From a checkpoint of a small transformer trained on Wikipedia: 2 heads of 64, tied embeddings.
Each number is 128 + 32 x the weight over its row's rms, rounded and kept within 0 to 255. Layers, rows and columns count from 0. Numbers have three digits each. The size before them is the row's rms in percent of the matrix's.

# layer 3 MLP down (transposed), 384x128, rms 0.174, rows 191-297, columns 0-63
108:136129137157129123112128149141113195142134111069083108155150115151194111089145029155096107130120139112138141111158138085127096117131115186076120127076154158098136119082135076175132092148179133
103:107091177152133152094068135116151155122103170133078132131108125122098141156134149144131123117127100148046162090175111128140162150134123119126088112109168197108164119147070189150159156125110151
106:176131139131104147068133154145112072194104133143078177061148082114092189145142103126159149108109105108152128123225164096113164112151134125150088134096096148081127111169185163056133076085100129
091:107171114101139098109150112114132148124100055176109174078111104175144173133122122118163138147123119107110141146124189080166128114134142134100193127163164118140114176112090144101106144116118174
090:160084122134094089152155202155086096136174080101149072125188098136140071106090141108118142237118170131132138100122112133149052121111081131162091087137073117132159056133151072175107090090099154
101:208101139114107130101142085101139113189160004114172087123139179142147132105153164125137139143156172055126099114167098140184135153101094146110085075099128059167118104130136123094128136130174118
098:176129073072157157082159112101107139169093195167083111110190137127072100138131102112097158108151158133142126136086170140123108092149130198118117096064091050138145101128183114118181078093153097
100:143116119178115111104146101190104132161156127128132098176109075146100105126191153133136179157145136076164177127132103100114150202148097164114202129144106109056106121081138110112133094106181113
106:067137120136114150098161144129070113109142146110175103167099159135169110140144088147069168108154116126132169206130174123131136164122146156113122164101091141165128098105137100138122162084118137
100:139093114096158121135128122174127158132142120113121118120169058119123145153079121105103177078117070172083083059114117171107148144138082147126115138106188112119144087165159151122122108084089231
094:152064190101144087185172078098150126156141074136133179100107143062071137122097144087111142133116156155102152147122120151096143126084119150171109174191124111094104107113127123203139095118132135
098:157100162176125095086069163090081122091067079174114114172111130176126089106137159140148163110113058061107151114186179111105119148122107128111145143133150207092131172127115110124121143103124147
093:144107096123099098156151105150099114149114107184147197122086108152100143156160150190137146103079150126118175103145147175121063164117128125155068112216148153152165162135160120161132146068076110
099:163129167114112096129061143110148108082167124072097066117118130101101126187074162152036099136085115073140143163133105103097167208185138128157117124104120149139168084141113137154186091132108083
101:128109104086126085184133089092142124094102086139097234177100091123112142150152117063124117105171140139187156113087175099134134149139112097103061123146166095150121144055119161157144134212142158
105:197050083164141138202125112124177150095178147103107170149177173202069171097103120127102141085142113054100118099128123133185206101155135157136062152141154141108135134195162149110068136107138135
097:134108124173113118179085134075056142103130180119112154129127204136078187160121170126150119152133208082081175149126135164086089106175166107129118160148182160157096139205141149108136132136120191
108:132174145127111111115132094146159115143174135122166081116087165156150168113120156104135121118194124121143131131099078055105189109133173126123154040120182139168113151138119177135151210178112128
090:130143082059148094108095132129187151166156097084108145023162085104114111094090157121119145185099083067170148103135137119128106141147140133147158154123137123134176191125102116112140115223144119
090:119140137110171071088135079142146102110108146192118115113189199136157145134150127102169099126168159123133118089094156131110066121111133120119170115218115079050154131078212079118170123077184107
093:112094127182155134173141169144105114109204131125124149123070134072104151156167124109138144151105172050068136098131181134128140156050145144140145137128113172063130146161147121132173131117124129
100:144049096069115158085088100136090118116128107112087104108151145151127108151110127119126150122104153162131100199096122129150153106199100149127161134085029143110096159118143108089089125104176145
100:150193087115093111137124157112141182133154105152136137107102073106153098175134114116185112074182055132127087136117114093099129102127165103069078167110124107115126068119077029140112100141122135
102:154165117112127056068107128085201150135099135179179157117135138134109102119077125153138129119125135200120123095198159125182123186086173108153141183151111109111161088176172068131097105081137125
098:115156175171103105095155192141095143144165116160187116124143167168141137128131097132097098110165148109076162125112105154138075136147130177157123121070108164175080154093004159128124119179117095
092:151198181139143174145103193167112099112135118143090099080004161129153121106135080153126152103138083117167154092077106116160187168148109152102179139134152145150097139147113132136163167101119120
097:084141093112097124131138066153114098156135073147150103145110122194098119125132138163161201118096154083021105191157089115110135072115142194097169131117125139166085120073147142162087163112167152
105:171126131150113102171143117142101098138098161152128163074107047129160058162116140178117071148118162142094109156120167128148130216109069134084117151068116198239101154126151125128090165103147145
089:147174134152144135106091186108090150122136142146115076131152055141097108147095108065192139142139154125187153095119116130171137107158076072133112085139094059086089048161104106069164133157134103
083:137146065136126152114135141093172147189122094127107122127093113163169141161111173132122091083152127107095081136139109089171170074163146070123079203118120118138085119045176070117080096111083155
113:125096081156146116139121093111151107160084154138102180170164154137145063143109127152173176223108118154145106126108165125117156101061133150077164093129110181124118121080147099122136087089136190
108:040127130092115086128105119107104169129150058123104072116135096129125113130174109183152163144122099057191140141169120135149098134093101137149132094092153098157148129090155149119138144135124132
107:136173100152089133138145132136128124138167153129125128157186209048104148078145102047100123087155144156169133126105111122147098101091151170080164091204125142124142145205181132134177098099152120
106:139162132090171117138072190170163137125103107085131084163117052119166082138158107117105149171143128127152073140116123077181152172186095074120171104101086152119166109149195122165147094148142133
101:102197129152114164180167135114083109107168184184115127148141150123082145082128147168082119154153093080146119151081059130093108136104150129073081152129073096113139178118115165117202202170144125
096:118155074076142084153140158110103188087142120117167104166127090159168152137120160133154116136152115171081156109145086082081105088096113116120172168134126109172087081179132170091117068158195134
095:121177185143068121113157158115136126111114099132123099145078181122140102102088191119125093134089128146102146108174101151181112140161066154130134094126139135149075110163114069157141124141107108
100:106115123167128119095138139091119117122155164117135101163152077089162115088025117133132162145173110164092122138131107129183160179146113180115091099109197134143083104063178140138122177158131147
101:130139161123092116118091075096166135133138134125174170185121193180075173114112121071133106126181071134093156089126154139126183097127057137152120144161119042113104175143175157147141112141143110
111:134106159146182192175178132106165182074100147129135102161128140119124162168134160141128124112057141089116085107112186142117134083140140201116112065120090247133093154104055152122092155113125148
096:105088152168174137101112150176135157097182156104087184129101106120118206070138120133137173144134101165200096129162136106107093127094102126151091130114082094106175107148133160168133119143165069
123:058159123093104149112071167129102099092145091135170151144141123197092108125142073099137125141120085154148138106140156142113076073090107198168108142157085146119103166118166057130112144099121091
102:122187104086132090058132148157146099054104153187156099100100072137096125131128093097135137113121137178103158170153131071101167163163153091151219167091122169127129149148165121112155125168145117
092:129157066163168143153123119125116115122096064167120124131100131127174108104173168161099117101091131147203134133180151126109120168138171142128128102141098082187207133094126086118150152085126122
099:114063196139163147101105116120069119099105158175127092145137112115102120071133161092141123173170088175111151166108075136116136177110151054144094085065130198144155124143133184090192144092079083
085:116065133107168117117178088078122118119103101121072203137153157083092211127099105119059126098079100125128174127114090152108151107116151098178080185151097091086108132113099155152112124153127160
106:095202180181136126139173131121119151122182117166162167181154190096128163151124098146127118137117181124154138149109045183177156100094066082110109079148103118119070137143134074163139064143111111
103:105111114081058137138158139107142222034088122135132118115156125123149119144105170150111115106125060096092131099109174092123175147142127089129133163116118211098117118129140141164155143098069088
121:108168200119179189175105201105120094146117108101121111091135158100134151167149113099144128096122077142203131093074151134114106048141139112139145131125156152091137143133167115119144133160121140
082:126121160131144156129124124104142104136116171149079151096205090137099064166114155120126070144073091140128128100148138149148141172145125090128099134120094108049165098097172127081138135122146125
081:147132065115138185116139077129099124150114136154125136161125173108056132134147137119106164112127144127121102100073110028150124127108114080123102145161092113102121149098128089104071109124075158
086:143193096134164093122108120131144132148115122070131103205084123179154134104133164145092110147083130107155131144073115083093162143104137083174130090200135124151136096089065032118083099118183112
109:128143110168152138163148066160122132128163110128164191156178122115147100075110133147134119155161102106134054157111163126149081134124146145109115101152139126194131131121192034136132151145087127
098:072141143122138136115198077173155189139136163146143082158119056095150142138151136120130148097103135098135148097096153157168154167115101156119148122150102099087145128155176107190108125064131125
106:125105080096085103170176103144173138139174157082122105098178130080178079092137091114112137127163135175109161105188138133138133109149110143173125131197128127094113139123092069107102096155112084
099:143139117121125103105127106155081113110164133161194123130170146161205088091170168129103119190096144138065134107113104137101109105172175079171167144170177145180130100110165094174124139111086136
097:118157172162125093111117125155147102156165146110114121210149220141074099127148157117105138155141077189180102130174097088114152113119193139129185131240132113141095141126085159145091147169127117
090:121162129103126174188047114128081098176086068112115106163088133105157184104145100153079138111085138105139111107133128101147094187117157057115182135144092125143133129118105120126178192107085104
084:114138116095145125184128149070150136161153166126099169194174174159197151129126165113143141080134107129169193127129156088108148116111140113140112114086115121064163088126144132098125089117170157
104:146111073129114070133096133067127145067109113149137215163130173113113166169082138152137094128118130108138180092119166144154124125092130110086096121138155115156107123225136108117056082179173113
094:114095101166111101155145120163156147154068157113132198091145181118077143149127121102155168089058168161095123111137081123147147117144163164148093129121235107103125137151167124132131081155103102
103:115097145083118155067160186118133153143128115090082113084094120086175102091162113139114081135135090159098113133073132153107168149096116066113106083100128043141084128103154174155133138092132160
099:162160215101146106139129139168169127118155085116182152154153085091135154088133161204117092126166080127134114179132111120140129132171088114165154100113138177127160163140100112135125097136105165
100:123071089069160105131162128196129134138060113151171137187140079101124115126137147136098118108113135094101133119182122094138208129091090118105118140106094162065100084109114128122100069091143101
109:143113114171110096103111109157084146155108148090134169128103169202109102154110077087078127134126098170144136186101130090132164098114117102127069092079074151142186148131222163145132146116116099
098:186168122114165110168127113143091081147084096152164096092139050207171157119135175133128093132164103108182171157114094097169118137184150136101175085115159172089077103182166141066175146124123115
101:104134111122111157108126116130163117189141087142166101126072124110104152049176106112142089126169163116097085153164078124186066203108155142122171141163138042119130147121101148077078114108112152
113:096149120145136123165153079075148168118163115150179132145126170092074100102102123078110145153146100053135105146170093167161128096087104139149109112146135132122158139190113158126106094130129111
099:144125110101134060117063129113200132077127094142143131164155128141161135102121151130117160137161115152153136079135189115157126122120129134112130114091172146129135110118225147193122117092079166
095:130125092119141116146161175204142179099123141175111087148102078144098232188134110150155155104162156129136198137080082147159160138165124120117095173103178103148088072037095130161112105119112110
093:102081123132112121129101133190110113117099173199134063127088107151113092134143099121110175072150135166136116110157163158119103096177135135108158072077131131113168155185093140072136154121145104
082:109098108059112082149137105143147141096117142133119131140139125142136153115095145123108120166128111101073167072157137102128099100117128058140121205107103132167103106139107184156034127223149167
088:140177126146080128098112224094128147145110097113117121133125143084172117073118091078143121062159144127115138073150123119098152159157151092128176146133152091124134172107127164079132146184184156
117:155035162194088113142126090111136105140103123142123107091085130092162131093130136148140162112155143110215116157131148107116181135078124160111085143106119146136148174114080085171138125089119076
092:120102085181109127158084074190087210095171117092129098118041112175136159144204118105141161158156108154127169117112101117116162120147103089121157135180106135146069095121113117173154162094092130
093:200145210076167138049117158102133166081135139086153095109160125140175137136133183154137160147076117200172145112165148133135151139139166136135123120120122171145076158136169136135129098175196121
112:115171109126150137124157117135162213154170114132123116096166131161066117199128159109119142114143165176155118131153098139156123156093153110159131090087139186142186125154119108102120128167103180
094:127131129100106138187081141126128166099140126122174093164120096127081126117148153118048138149095168108085145091172115110089124093141173094085123133079081199122163125152109142169165110155083079
096:137097116099136114185157107116155067126092147161108132084106122123148196116137126142113101105150228108110151110028112156123096106102118126180102210108121126154166160117156165115124134129073150
095:106124119178144121069109135132120135135083084158103116131140121118126119170162105098086140111135169106130089085167139100081145104127063095059073174202116131086158131087207100179165116191123107
116:095090136112081136155085130151162105183106161145161140121081153085105159141148118118114143134089141174140087152109151176093145183123112157157142144188147148121078106077150111108119128118174136
098:053147103130129141094127125147225165140142162129138127142106111105120144111090099154173140094153123152117062147116071152051131129141159145130114169131163124099104158156100146143140099132156175
105:115120144141096096149068136127095131148131162137155086055085129178122127051144151112135120143135118150167087088093178120142116153172120122108162120098145130158152137117139157131068086085184117
103:191131157155144131075131110077111117053161114106135169148126151103094137135151174076136148150108135095100125115121122105203140140152185191173136164128173164130102083126174153150075114193124131
114:110200148116088101154116162075117110094175070139164117102114111064134100103163151153181164156109138138148120113121094092110156104113057141169152122085155157113107158173134132108170114105131108
102:123097114154068087134148125145091147146153120177227162141077169107105084095134119142079146095147108159148089111121121147067125158144149137133164131143137139109182190118083143133160178130114088
095:151157080105145126065122090104193133156113091118134136118139116148175088132157144156201180143129136129100142051128131137144119128153090071161158174150094136069118143075144140136099119108142186
100:109129172132099089096116077096128098082123095152119141156107105111119130112142169154125157185051144133091095135221150145123160135106155071124130138103172165173128138144069097103106146108082142
116:111126120118124094107137105069166087130152161133155063124106075138148152129108113170071176167141175117078138206145109132124120147133132129104149103128140164133149087150213094117107109121108078
090:109148127118138131150113100161098124097057145112141100086131154122134157117135117099130094093097151139136094118126112125132106155154187182099131071091150189113091116110095069100112125127126132
096:161160142157179111053094104107121144121121110185176088137107119094141183114154152108094152123123134145116127185074172100134126118146157080144086100171115178119142108103104139077110149107141087
100:174115139159146135159115111138158110141133136115119187152128156071127148174115079120135105127127111171149181115130089122153182115068087054171173108111195127083111193060140139129112156112114172
106:113100138123127106111103162120053137144096149125090126162136139067128148151135147177182133140100127122069144146125118144145130140145169087100141076088143204090132122138106081124128099224088123
090:108117174134100155136078129210116127127129058080147134170111100114151158082140154152095144128176090135069167182181139115165126098096097123095144114136089151113138124109109130182106114075119101
102:152113118123069173123098135117106089103121198111131141111145141104144149195101079113108130077180194107147144083066071101132138103115121089138130087131104138124093157180030156105156145155093087
101:118182139122116066080175138142120098130155090119140090108110166197189141149137111130096130107145166159146170122117126112176132130106107154161119142094119146116101184115093153153124066072099075
099:113160169158136123176116103156088136147138125126135089106117088148116123167131171119170101093106138143115143114086148078188104099080125092154064070174080167112121102163098134102121116124130153
097:189118118139157121128119181139105108071134074120172086121100084139080199090109143121094065096186163123134162126083141139103126128111142150132123175132178185112094094147138150107143123134104115
106:146137166143093140114208124156172167120138132150118096134090076134060142130098146128092169156161149140107112129150131149094116140124164067167120137187130116115124071078123092111162141133121122
094:072087122161139133167135145146159074119122143152150079213134152160098167115169146085132124120165116079141145140065097138145102161146153149154135183124151167178136139106120136116184100159156045
092:170152124169153093157072127133090098124112139149143081101106099124125127128109133138146119124141178164076118194098121187203212179114110161132092126083152136188130121133086135167085092119124145
093:148169156068140146111178065111103175101117101121146150093179170122150146170107112111175121160154117121157097119182171157146170154157127100117102120118078149118176118093165143091116124181083189
098:140125125162065130163188151100129105107135128183129238094106112114112163154109135130051183127121085101156115087148174092162127096115115116114144104162175098100086120123178075091124165150120185
099:109102108114135139131126100145114126090112124157096147171091136102123136117171123105111162207151145118084146146084132137115197092126128165066138082086135106088129179154111173130075200162144121
100:143126104064115115122145139126090034111093178111139096152111154130117174143184040140152093137155123150107112158129133131097119155134090151116125204128116166135113116039116150122079127160107085
101:096119164115118104130137157192158156104150192135112160039094150088128164082131104130151093134124084126125119109149161189139077105138114040202135141118151155116192053113084157124131125136110140
098:168118110129111128155070123164153168148111160098098069124143164089100119096103095144081132089127173207117141136121113062077151180102109107139181090125141137122145119093069114214085137134110116
# layer 3 MLP up, 384x128, rms 0.187, rows 192-298, columns 0-63
101:146138147107140125129061150147178134140125123056104121137039093188163111101111092118134069144131194071146119190127113139124143133122140172179144150112159092073108068147139112105101107143091101
097:175098081137200127095140129122122122113079156066111089134141159093165106114150153064078125187121103147125100113121107171097147128123112082093117145082147174197127099118141170111115097099148127
098:181223064110167155092063145156127098143152185146131096110119144091134110113163150127167142108153152132130115116067130135101110084152149130072136139194134033159126093098060101098138110166116139
085:129119122181092186148127041149196128113146132158084142114121184147134153126162099154162125085150104155088148172146188153138086172107137109109126127107176070107149201095099126160090133119118108
101:087076111195117174104169173142087119115085110155112082114162128111113112092096136166112103124120125099083189099089110114130173151098167142217144092110099125108153135148144135143137126128131161
113:166117101117136162100179148142117143128140145103153150129127128169097031128150151150112170128143146137079198046122115135100137160169129129086139106118120119159143064118136068171062174136103134
105:154159183141154141127150113094184160199146110098093121093073131116095122082133084140115126147124130162127144117106129117147080111090121092202101148154189128158139125140167104148131165126079124
112:126176100150168146162128127142180129091197137167076152121087112130107075094118123145237143111100114123146181114154139219113149180138139118126091149089141100183201109085098109124132127166118161
102:106167152176115209167096092080164139148140141171128096083145142133132095108114135129111123129117117130124149158138171187160113139149110126181124118145116108056124112087108042202182083131155110
097:119173053159132160125146097203136133068169150131148143119113099116115068118070112174119133126125147180119100112145143127154133101162103098153172142085063148073082169110104183069162101103153142
113:123133164109128158085088121109168093124134123132077111123158142115089155109095145124126186152182112152086166106110125195184158102108152150142159116148098132103150128110163100179159119104130186
101:117175155167079188119087167095163140117138117126151069126173165148073151151124130120104091135128105137124147128091186137129136130183083068139128150130153074095162147120186167152129100137104169
096:095162138057158139158111220150160093115070103154090204089133116093136141137100155096127123098151155111085132148131133186127154067048093164052098111123181132159114106120121155119147143118164160
089:123163106144097150058137167084131136182124167106117023089181171147178117113112148180107171112092133126044189124128064144130099098074150157168179123148109129045118086174153129134140115087142082
107:123178147080115140141119099153074123155136130057050136135126106177159131093145108142115130164123096160149147194167084144134153167125097151116137200080110086100128146148124140123086124096168078
095:127169152166138162177102127090135098135160123160085080100151106113077126127122082110091090128084055139105212052105121189183110144170092132109152129140182080157131095125130138130112156140072133
107:137090132153151127141098114020114107051137120135132102179164133172104151046097120151177065134091140074189212082131158109150128108135160131133092149115141114180087117204075128140141156173093156
092:091076139106119126167153161088093106128209098185138100121080105121146106146128189166139129167073187184099125147071134133160138156129156082111131139099118149143134134087127162153196136130150140
088:139099123121157096116071135114091139156113091161098140114152123106139092100136119097146110100143100187149115104141146084154142075178101176102089084131109111083207148099114126125103143112164173
103:141127128053115099137134098143142145147126156083149092117160159146097210151106076083145119155103113154098225141160159125139096089166127110133087143134131112162106149159153172148107136225109077
098:122244134104127147132148156134112113098202112163120169121109117089182134133075123136083130146135111102141097085103186100190133152146154128142069172153120176160113165154133134134113145113162094
106:104131132156204120092183064140153131078102106148154107135109108100155090154101185097091083133047204034103105072143165114124146142125107103144131167095175144097168133071165125185149151152153168
088:168128078172106104087087150171119110087176161112153116089112103130084121150155128149151171120163114135109133176143099092149152109161131122147123039110114070080122169143100155134120201120122051
102:105119121156114141108153131112110119105126202137149094131123181160074083075129099144153176169105155131133089157156149133069129142116140085106185118043097124082136129132088128112123105149188185
097:127138123132099144150104115107152068138144099155098082159132137087121161105158180150129103112114066093151101162156110117119126123148092162109117145092117085143180097148094082093166106122131147
093:133086111081134129129136108120184133198146120163119116130166123127152128131128071146121094204124167134149110133141079117139073121170146099144159115130112057138147149137111197132173123154170114
103:102116150167102133109127162111109112122161151123147175136136149116114161126130145077108211084143152125119108112198121164131133122122115127180126081140091074086161181136064081130152150145105135
091:153098088154078080132112118110093042190156129093128119148106176171111113158115086146117127140141110144106123108124092113143120108147029159139114166116180201153150177116112226095123116122094044
087:095146126098096127121146132145111147159138132191136125110213194153122133068137035140125099108105129127157145229150142128144141185125085134107116124134165157088111155124098126112145177064125153
109:098084164175170170079131087162103186119087160132122188169127178144144016110142137143154108131088104092094097091141180139143144171080121121128136136113106092124180115083126125150134109125106169
101:081142114148080100067118099132124102119157147170135142145111082095114068105081130166166082132097123163031132141151118101102156174139083146154169139130166086161123084142147138124137134101085129
114:108118148144108116143142069145135038170126149095208154151113150143120122078078106162197152133119166143125184109141097096150112122092144056105162126183130135138133135117140087084121110074072066
099:131152130135108172142146119111132108129137114133079124169116101159084062111133121164225101129119164149104115122103117160187123091225119132122080096174183136140129136071101077060103148111124096
099:102159137154086191140135146108123140073098111192152130143118092208098168103159122163132130117117164111085163128153117141166094079068069152114137104169085131098102120143140211152122124089129112
096:059177075118106113129065089098132152193087097136116130171132119122116141134154151144084167154135136115121145172123136129123130114134183145124116117110165079158184097160154159113103177079133157
111:111161084097141138068116048182155125178108182161124097162158122091032131180130075121119140147193131062138161168119173151196131142153118142131122163109140096115145132123116131091116109174113137
109:147146068129113118134174142061088150152099091061094158115129106162108127110198151127146120147098139163133148103131138116141167131084105149151135124090155125135148145184137152136095104135166121
101:143219155123119127151111108118076153085102087085161186141107096132135102159126152083113140179189067079113141104140207157117168137136084130130099078124092130123110168064123177120180129137151104
123:155135176086136187183150110137106102150138145128116128140070092138140084109125149105132159117139139162134097144143089089145129191151158068115130173088135159174099194103144121143074108094173104
087:129140097122132138103104122096046163157133095087131053115135121127115120095171122138175135075106143114100123158119139115115194069137078160169123128103138120144190106143113108131168143127072165
112:112115133080133089098090148150135124068151168140140097074130150103110189069100144131108083117116116125118118154121115134220134069123153165161093154154116116127129122162182115134138111145090102
099:111160126110125119109155073081128122121116167169132123102132096135145081076111162160126145153108095195161131149164118091123087166200055135111149162173177141109133131119159120082163111127192143
093:140145151147149155151070174130165088139127083118077131120120077167157090168110185103155119129131113106141086141084154171126093154098145111107112096100081158155149110129124087090132116133141124
111:134159116121131094098095040090151165200189159121169082180143142150090133164152134150169116114177072108131168141163081137133151098120137131224127127090094101148125185076187145123152094139173135
088:101087079191102163171138138107100069119139144049159094140105094127138110093107158155160105069120169101154147095163192204151110111102150116158078146085192132190143123128099146142142112161141124
102:138091103157148101140169150143095143172120211120099161152124070122199156043153056149105115142094103102117118169130101048161157122102159183125157103100150165176120147148171127137105157084107096
104:187130120142137157121172067067144132124097166142115159167126117094128107161116197106141113102147095109123150154084132140120140116158146183168232081064189095150159146123094123127120168140143126
096:139145134122107176105088194137141138145097141123141104157142080149173106185121096182108127165165103172195103103159124137165090100136107146112114086087111130182122095069152164100092120162155163
077:173077152146159083093163104178160088156144120122136126146197142153156138134150077076111066106119127115128148136118131163112202132139079114136144137145162105061091157104146106086135088127124156
084:145148087138130103118162143114147109177152086082143085109130134143183154197129155120177111080079144118115140164145073116123147106152134104111164153143138129079114079191148148183156107134177115
094:112158189136158102112156083104185148134090088132121116121129105116153118067120129128155136072127128101124035174107158150203063149173099085120100141114143135110178133124160135140114083084181170
095:164128164097094123146108111112110144143122128191127168140063139130152126083110120099148159132095162149125132190162114116157106156166110148050104234100077104146140060134150193097114164165104105
095:123118102134110156132121052155159202148158136180116109127138149201173119118132099142118139099160144059100183128149198150139164137153113145075123142083122081086160187181155148154116138147139080
088:096096117176184167149158119117164122070110114136141120162072146147140119115164151066143164193126152142125095130128141128125172129147165152066136124052105110174156061108127058179117086158122093
099:148129051116166155096158180141130195125176101149154156102097195105154147123122084111121099096138075106136137142148158177103170160085153142161054090083156124175177107122152106100115086175216108
104:162127114123177126147166116137221148128120139079115103143130171187157086106146138136164126137133116183171101190046043084145122127179093162152129161146128140091153129162144131104104140147126094
093:102138040083091119134163132077152131106109141118108148143116174070088094152125087153142087118150089135103115141151140158134122094158142064132093113127160167106109156139161134101120156128144204
089:126148118115192122136113118130094095139196132123190101148117093172131118131119087136166100094081115144102114008125093090099086193110148154160150123125140094120096145125193176057218145119104157
096:105081234066067146190052131122110145099177124059132161123153130109115130168120144128123157122131142166116147132106161138147092132083157151120125103123125079154178107216131120165165175131076117
094:143118117164143071181152192121111146116092129099126109098133071164129072131134160084161122163117157153120158173165221133154166108142101124124086148161089139191092120074124140127124097132085111
108:102110147135135115136130131095103136125145017105183121230109121118121134145090115187113125141074131154097093168091088127110094171145142173050126169168163112110113113137123133111126141098078132
103:107163135081169134108166072198152086150206196090142174143119130144133110114147115189115098123146087133142142197124172172140071110120114109094142138140132084130091154119098104093101179150136126
103:105163194150106167123128072048125069130165124103137091078101136163106124123086108152094147126092136150065087101150147135176107088131136142175128163143099162134143156121129076142139121108078123
097:120139070130138153152158145090105143105201135140110148203107111209152115092153147103200108163123048115102112128148172139173085160092111111043133086126181126140135139088129123095132114138102170
096:078139120109082133121174170114155127117156214155099115140134112170142137143129116222147082149174116133100120135157160134140075131123158151162116104155107089170070100133165147134151095138159113
095:146129122143128138159139116144142114128159154155097060100178080137157146079110122117118162144121098092125131130128148141129145051178104134140158111161086113108171118151199100195114088155149109
109:127157155172134150144125183113079101109125127168100116111162139157116152113185117112131113167044080147074148132141170185121167164112129172128152125119203134159123148097119184175112164110135108
086:176145138176093081169108141139101124118134149144147166121131101127135039173155161154145132141127124176116118152115117116094134123095101102103125044126113121156102137146147142159112140151182164
095:164143174112146182119078117111147157134094098120145135124119122147158117045128101120158130122079150135100185124204101187206139161115143170120090143094107095149144141177141194106130092106122135
099:176092139139115165157170185101099123119128077187151096100173152114189089145150146118131144124094088117134126141201147115129080110134101144115109124108089095124146122097166163164112129159147119
087:122108117113182127148129111127128125128088127119197099169066140206165163127079126093132184093098110118147081184094081101175145105130104146106084086132151179093143082148117087149128134128117115
096:131051119094123115073151078069131097076154122076135107109096117138136094106129133106133169123188200050180095194128151128186067091139106158159103131125109113101160144090137130140088124131128159
102:115116148119211105150179082125071130108105101141047133153084138123137113086141141093114180128133152096095138099154085150162155167074154143126098221070131128131122103132151132112172180140158119
103:147092068124160131137131130145105083055125119150131176115141143132149080139078115155139139105127151163203137057137134133154136058148145182104128119147110127156056120170137135093138181101168089
095:139108109174109158111087097130106209122115161122139132069112160116099092085109155139146089078084151105144173120132168118020151100142162139113101160047098096125130144110176145111139136175143112
118:135061115137164101142191105196110141152155169143205116116110127092141119202115131162138101127135116146095076146090138160149137123110098143147115087116133132134193108109162089160128172132111117
095:093145132102149185127114090119154147130095124085175095128111156139111151104118190103102120122090145163103165174068105130143153082084082168104155171140123090111165139122159137175135049116145123
098:135115138083119189101093136155148118067167157132077126091153165125069131156141150119146128120081093133102140156192117172151111095143088100092164133087110120103157153179131177184071116094123132
092:132110093094179135126179141162175124153137034124130121075120142172150139116080178114124175091091087098125201150149149150088144085113118115158146152149148048149134151121128151138161133195126141
121:105052088125056127147130100106149117134135109133147142038176145176079143084114142141107142173118090156109126203139124132113135110159092170157114078126126086110078144097134133107099100192137053
097:116165129110158166099103127119113123115053092134166093121128144109150174117129100170142160118044087113156100118113114108167123149100139068101099173162156101208122189147144181122130208097118064
099:180142103109140094097164103129177080109122189082133135088144148147109154095104117147090144137153203102080138171160088133063141183078132130169084154121129134160100111086162126073079128161103050
106:143101082160178142146122156128137182169154177125148127070155112118186180096161132081153135129095112086081147115124073126121122080113102126086098047138120065142150139074118176133144149070081155
098:114105096214144130074149150067121137110086134123108128117099149128130105133130156134091110204120157117202102147153140090123166097168165121111091136094111129115143113164182092142164128203121079
110:157091183126098106151075111138116131141120156102165102102102030146202114128111165136133110181122092132132177117054135084142135150165107123112149089125148118200117136136142129155096109135086146
094:115145167144212138171111166069124117127090101115131149138099096129131115071109119172166127128144119055102110104110092179106146103095128172104141134145097116143160149162074139130105138118165129
104:132098164180151120195080113141102146158104095104191109120125110094113133134114138165185166182123143063057113108095125090143165143074111091107107125107115131118098109077128178177173158144184127
119:112131158136158156066185069128129123142162153144101131125079108114154148120166157116144159135176144159058137174100084134093152162148077158088173090082151094103134133117136101108100108135138136
100:078156083114188078109130095134096128176151097125130152113114113172144147160166145107150156144108074147085131096148142147170122036135156102085095081166115090103080140196176154185128177142122113
095:152120127102138178153117046088146160110132143083101146134154178215129175125145101126155086159182060112098095097121119105202165156173080093146135175103161115128158104142167120140099113096085143
089:081163092119147126140167145128078121139160066063106073094090173215151164083111141152107134091090156136161148147122113152056122043121157122129122106076085086142197115137087103176146126162142169
113:155066160100152159098098096164168106175136130150086127170158121132146100063136093160149121197069163157095112130134133114146127151090115121132055116103144156168098122089159112132126119104105171
090:099124107164091093179146142099119085124128117093147112141206199128163134123126146084101136142079158164112141113100130070104116110062074138146147158075129143093150090134155128133138091216085186
102:110152151123159185138157133144157113122149162158145110193105129124104091111165114152175119128081106131169114189117133136104185074167163155140130155092107119066150086144090084107089099136163217
097:145124123140065114133130158112101142136108162121155083166124144123177088123109146122143061109124085148112175156085171086111148143127124141143120111174120052117132105130178155160124115098112117
098:146108105164187128123172113138066124151099191091111127159128125082150189130049073129126074166127074115146166157081142126160171091132167152122097159115080130149130092143164077159071138145068151
091:157168082153149148151080144169163173147123131101130195140157162143130144115068110168096149133129091125071099122068145165123132142156101140136130130092123151172142137086096145089116122111179148
093:134124081135193148105102178111142077086140121163072143120174123200124113165139164068143093070114155103131074095127107127096121099121124138171123148084128117139102181110113160197103145154128105
093:131097113087158161104121115141099138098128098134108104144105147141117110090175103127128116183114194130187131084116178176154124100111115159152107114118120160139082177129110125173107031182128076
096:144120079106062156150095082103157166126149152132134128155110178134117134105088168177128096106173092153113135140090167107053192103119130135164219119125165148061179113159162115135081126155103074
081:140144158114231114117125121150166106171122092149138139106100161123075108132076092183112157132148118137064127197107123111147193120121066053101123115166121133112155085135114123136119142168156103
090:129186131137197214156115142095162101122085160153102109116069153131099089200130112099175108062050104113146163137155118130118154088080070112124129123104178133094132148152133165137136114098150089
104:166110093152162079085094176080177123126115152105174117155162165131150119044056064155144070065119134144082134137153111094160143164114177168164160130110101176126164080128129077140121140203101117
099:068076126090114143133189115115115160140153115120191094146087157070109127112138091094160090131093095095089117100125118145134135098162157162138142177193100064145093055137159156173133109093103117
110:121082143188096139178108109092146159148185162111113096122133139110044072115142076153100181095132105171176134116109129105143121073192114149160128080157077170186142054119109132114128068129149126
098:100118140183127104249137155180114112142118164121093113124143128138100082104147058146121162175112195198087150103165134110108131102107118137133059147134102145158136136088134146141096130102116121
123:114098100117110155098147111083145133107125142142139111214149109130134163090121136146146154135136152157148090106160138131114120149129117135166173144061116042100130125105091106080148116147173180